config = dict(
    n_layer=14,
    d_model=256,
    n_head=8,
    n_kv_head=8,
    head_dim=64,
    d_mlp=1024,
    vocab_size=8192,
    activation='squared_relu',
    norm='rmsnorm',
    norm_place='pre',
    norm_eps=1e-05,
    positions='rope',
    rope_base=100000.0,
    rope_fraction=1.0,
    qk_norm=True,
    attn_scale=0.171,
    bias='none',
    tie_embeddings=False,
    parallel_block=False,
    extras=['capped logits'],
    init='uniform',
    init_std_qkv=0.0259,
    init_std_o=0.00346,
    init_std_up=0.0259,
    init_std_down=0.00244,
    init_out_by_depth=True,
    optimizer='soap_variant',
    lr=0.0128,
    beta1=0.95,
    beta2=0.95,
    weight_decay=0.0,
    lr_head=0.00933,
    warmup_steps=72,
    schedule='wsd',
    decay_fraction=1.0,
    decay_shape='linear',
    final_lr_fraction=0.02,
    batch_tokens=262144,
    seq_len=1024,
    doc_mask=True,
    train_tokens=903400000,
    steps=3447,
    dataset='wikipedia_en',
)
Each number is 500 + 25 x the weight over its row's rms, rounded and kept within 0 to 999. Layers, rows and columns count from 0. Numbers have three digits each. The size before them is the row's rms in percent of the matrix's.

# layer 3 MLP up, 1024x256, rms 0.219, rows 730-735, columns 0-255
105:513480506521479507488504473473498504546510501479501534491543492518482486486509546532499501533507468516503486498492469472499497490535530492506542507573509521510468481502479478475455508466518485492511497506538551495515484480486470526492507473501556525466515495497511517472476496468455485543530488519547511486503485508527538488460498474483521467482472466479499503496494523472507527483458489474498514512481465510509519511522538488516480529506519487507474534525480475501467458484521537462448544527436541547519495459484495478508500483501520544493514494513523547488479502487523519467496501539480494523502476494502473483501515505471484535517520531488496515486473486465492518523540503481541494480515467496462485492546511512521561502444456509522528447456525501478520555518452541
079:535465482522559488531521454531527522538468483468487531505514467517483526511528478466526522493503499487496529527537515503511517504500525465475531512530488477524535474545509512509493461493518465468490443517485514533505534461500500478554520440498473483496524472465462505497498484476441482492554534490473523491503514515495506487499482456489529502492490522499448462501507535521487509504514522486487508484516489543484459520503457505482531546479495521502524524540490492475522518550517494472526477519506518527469531472501488478497522512515531511529468458475489542469510513533500493491506529495485496488510471531525525505481504494487548520473507517517536536510459473499489466519514509496454506470500470517547499462506501458529520521543544517483466523496543468507516513498554526
095:499475485498525512477519502440513513487512452464491495512492495534533514506492505512487486491498504509523464485502519516486482501481483506533534501466564459483458531523509502499524475502508462528516464503514486478468480507510474507520507472510480503465497495536524532477499470500544503485471498497473463537512500468513520484496490502492546508505500487462503550432461492466497516575473537455483509468494521485498536509472481515543526489499547506511457537527493527534466547457531502509461542473481496503491484491514537492525518492497476503542494521498495492502407512502479532525452480495520542496526496491522483533484543528514502493483500509517514501519520490529497509486510465549499512496466494529477536492486476475518505509498520515517524538517432525509510555459456508
120:493492478500497490485496467511527538520509487512488551495457515501475512503522482485499487494485488492503506496489493526476493532514515466533546524511523545550509520548498423539530465483480475535500521484475506454532517518483541454479468506505522497505493477473495497517506496457475480502464488518528486510488529501552500479514486521481536509518551505516461494566526514538520519508499524488501497457526431512472498491501472484513478474494490492494532484510531447531471491476493459512507535528494499532515499520543440460462489493523504485472534491465472463503488500572468495533501494475487502521501473521478457543486506468500497541493485529506497518481524505499547480503483481464533443488500515476462537500448509487479501471517487517517472492514520473514472477513468495
098:522503490572532520451480497533515472490489506542515526452531489483506508478518518529504479470485519565543488503480497507515486480503506516518461483509474506521497493522528530508535514511450498509507527458493508459478473483490514476524549548536530510535519457519492513523473479453483473534530527474495517478514502484474484543492437496522536471531503503498528511532519491491510516475430509495471514514499485513504534490506493490479486516476547519507469519499501550484536514508471526494509494485520496501491481547504527473468484519469492477532498488511564522514475492489446496504494493535519503505514505480491524508475527482478474495513500529559505518563518523489499488471475467495500455494505500530506495502526466518516515511497451512436511484538494505507483500463418488
100:480480517507531444501431509491511478523509477472526465491518479486533503505508464491485556526526470486487480519491530476503517512519504494512475484492491544491521524484517512468457492469493467515506504493477501448497471548523502522504468501468467572497477518515452512514508492495488495512498525488499508531502551499488569533506476452528540496531513536477463484507558490501525469490498503514495504512521527462477429521487510499528522484485478539473487527463520475556458517513469481516552542498456530524520494525513480522481520468484536478483515501467513520501514552480502499481526528476467484484505468517526493498479528509525438492466504508516493482493501488510479546499462501462504471542496474531492491537509500476503509505542506544467528484501517527512499515521507504
# layer 3 MLP down (transposed), 1024x256, rms 0.225, rows 730-734, columns 0-255
101:486483499494505496491510529468538495519449511487519549469493489440490568539512520487498475478546524520480445489550464506544487511497486494473477476506549476515544531511487485516492489510498481493486508528548476481521504448526500516501531488443520486439538475496471494514510523475523537494493498466529512528503481501496527529534512474488508509454547468505461500471511514485514536478473490464475543526492515460498543537531505507485494534513505491486542527509501504469505506545512478523487526476501550469476489496508533499517520490482495515487497510498540463566536531514480506522491516511532466514501502521537505476515499520480496495540484500524488505498472515469478477522505531515503482490455518493450472524449515506433500526493465481470513518503488475452495502498513519
093:495522509508490519493498521503521434483529521478497522481477505499504501481524496492523478491469515565457505509470506526493486542458477501523490496483531492536501480512465480483531581499482510510474531496468506490515510510475472521490521544484504542527521497533472522510487505493509504488464508505541516516502518492487534487517497530486517493487497471526553541522507512460493493510480469455505504504547489494514495496533481517515473554486524512495452506488485454496471529469477532514475502473458480487494488478503562566492501534523528511500513451486506552501517471500470493471537467499433495477484534517460496496506504489496506496458504467530449486523553525494525535507516497458487506530482508517492454533492469529533469540517498476475513517556465489506529484510542507
100:522484491521481487550467520513487488479487470472516508500499502485512508484553560532537475471471479483491522510522454489475488489525471515548523527521487504527472469486512521498474486439523491511500503498515526445485500476505563543527521486486526546497503538518547478524487508469528474465548494510450532458463474495485517495500486504495464443521494499497490451472555501519481498505509488527485465498490469497448493503465483492509526511499469475547539488536477499513490459482490483451485467537526510496535517507490532521474496515500510535461449506479451527491525474467529570540498506524522496484512464509511513504494469473475479499507477531526512481538522498500540529476528539473496487478506489500496523522488496499520484494513479523522474523523508476481485471526514497
079:495462489462557503493509544451530489507524473532517461528476524507472449549471470452481487511507506452477469542496509500437455481466482525494486489529553515528534527445540483510496519476504485529497482433491481514547514490488494485491464492451476527491507543517526497494506521533533473485497505515525513489509532502514522511515475494441458513492512475484489549442507521489439516467514499530476496499508518506520527524501525488510516475519499526503525534490515506514502468503486579512514491476509542484501512502494533495499507462481485512521504535511495500540513515539526483521497521522527493528523527532489480513521557479472497513508496478491496510507504470508494470507468510482464544496516488492526509482467527532494495511528532466522469517488487500521475494498529544
075:492486485511535529484509527448504483501495487523544505509483497461534492551522538442506483524488489420526541444516495515440511525488522463456531518517545535497485474445480510526479494482469532512493492521468547501510499518551473494511518458530519499461507503502530516465514523488449489472491470522496474498452489520486495477522447511517479485474493485516507533515517537515467519467504472495502485511508522505485543502482535493507500494507480504540524479468510533494510476519501504497457519468475449473523514494494486492531530501473499512498496463500450500520505539521476540508480501489517443533494539457489511512501504489515516516503495505490499532478516471517471503485485539530520468515538508487489470510455530574467494491466518468515499496473492523479526530495497496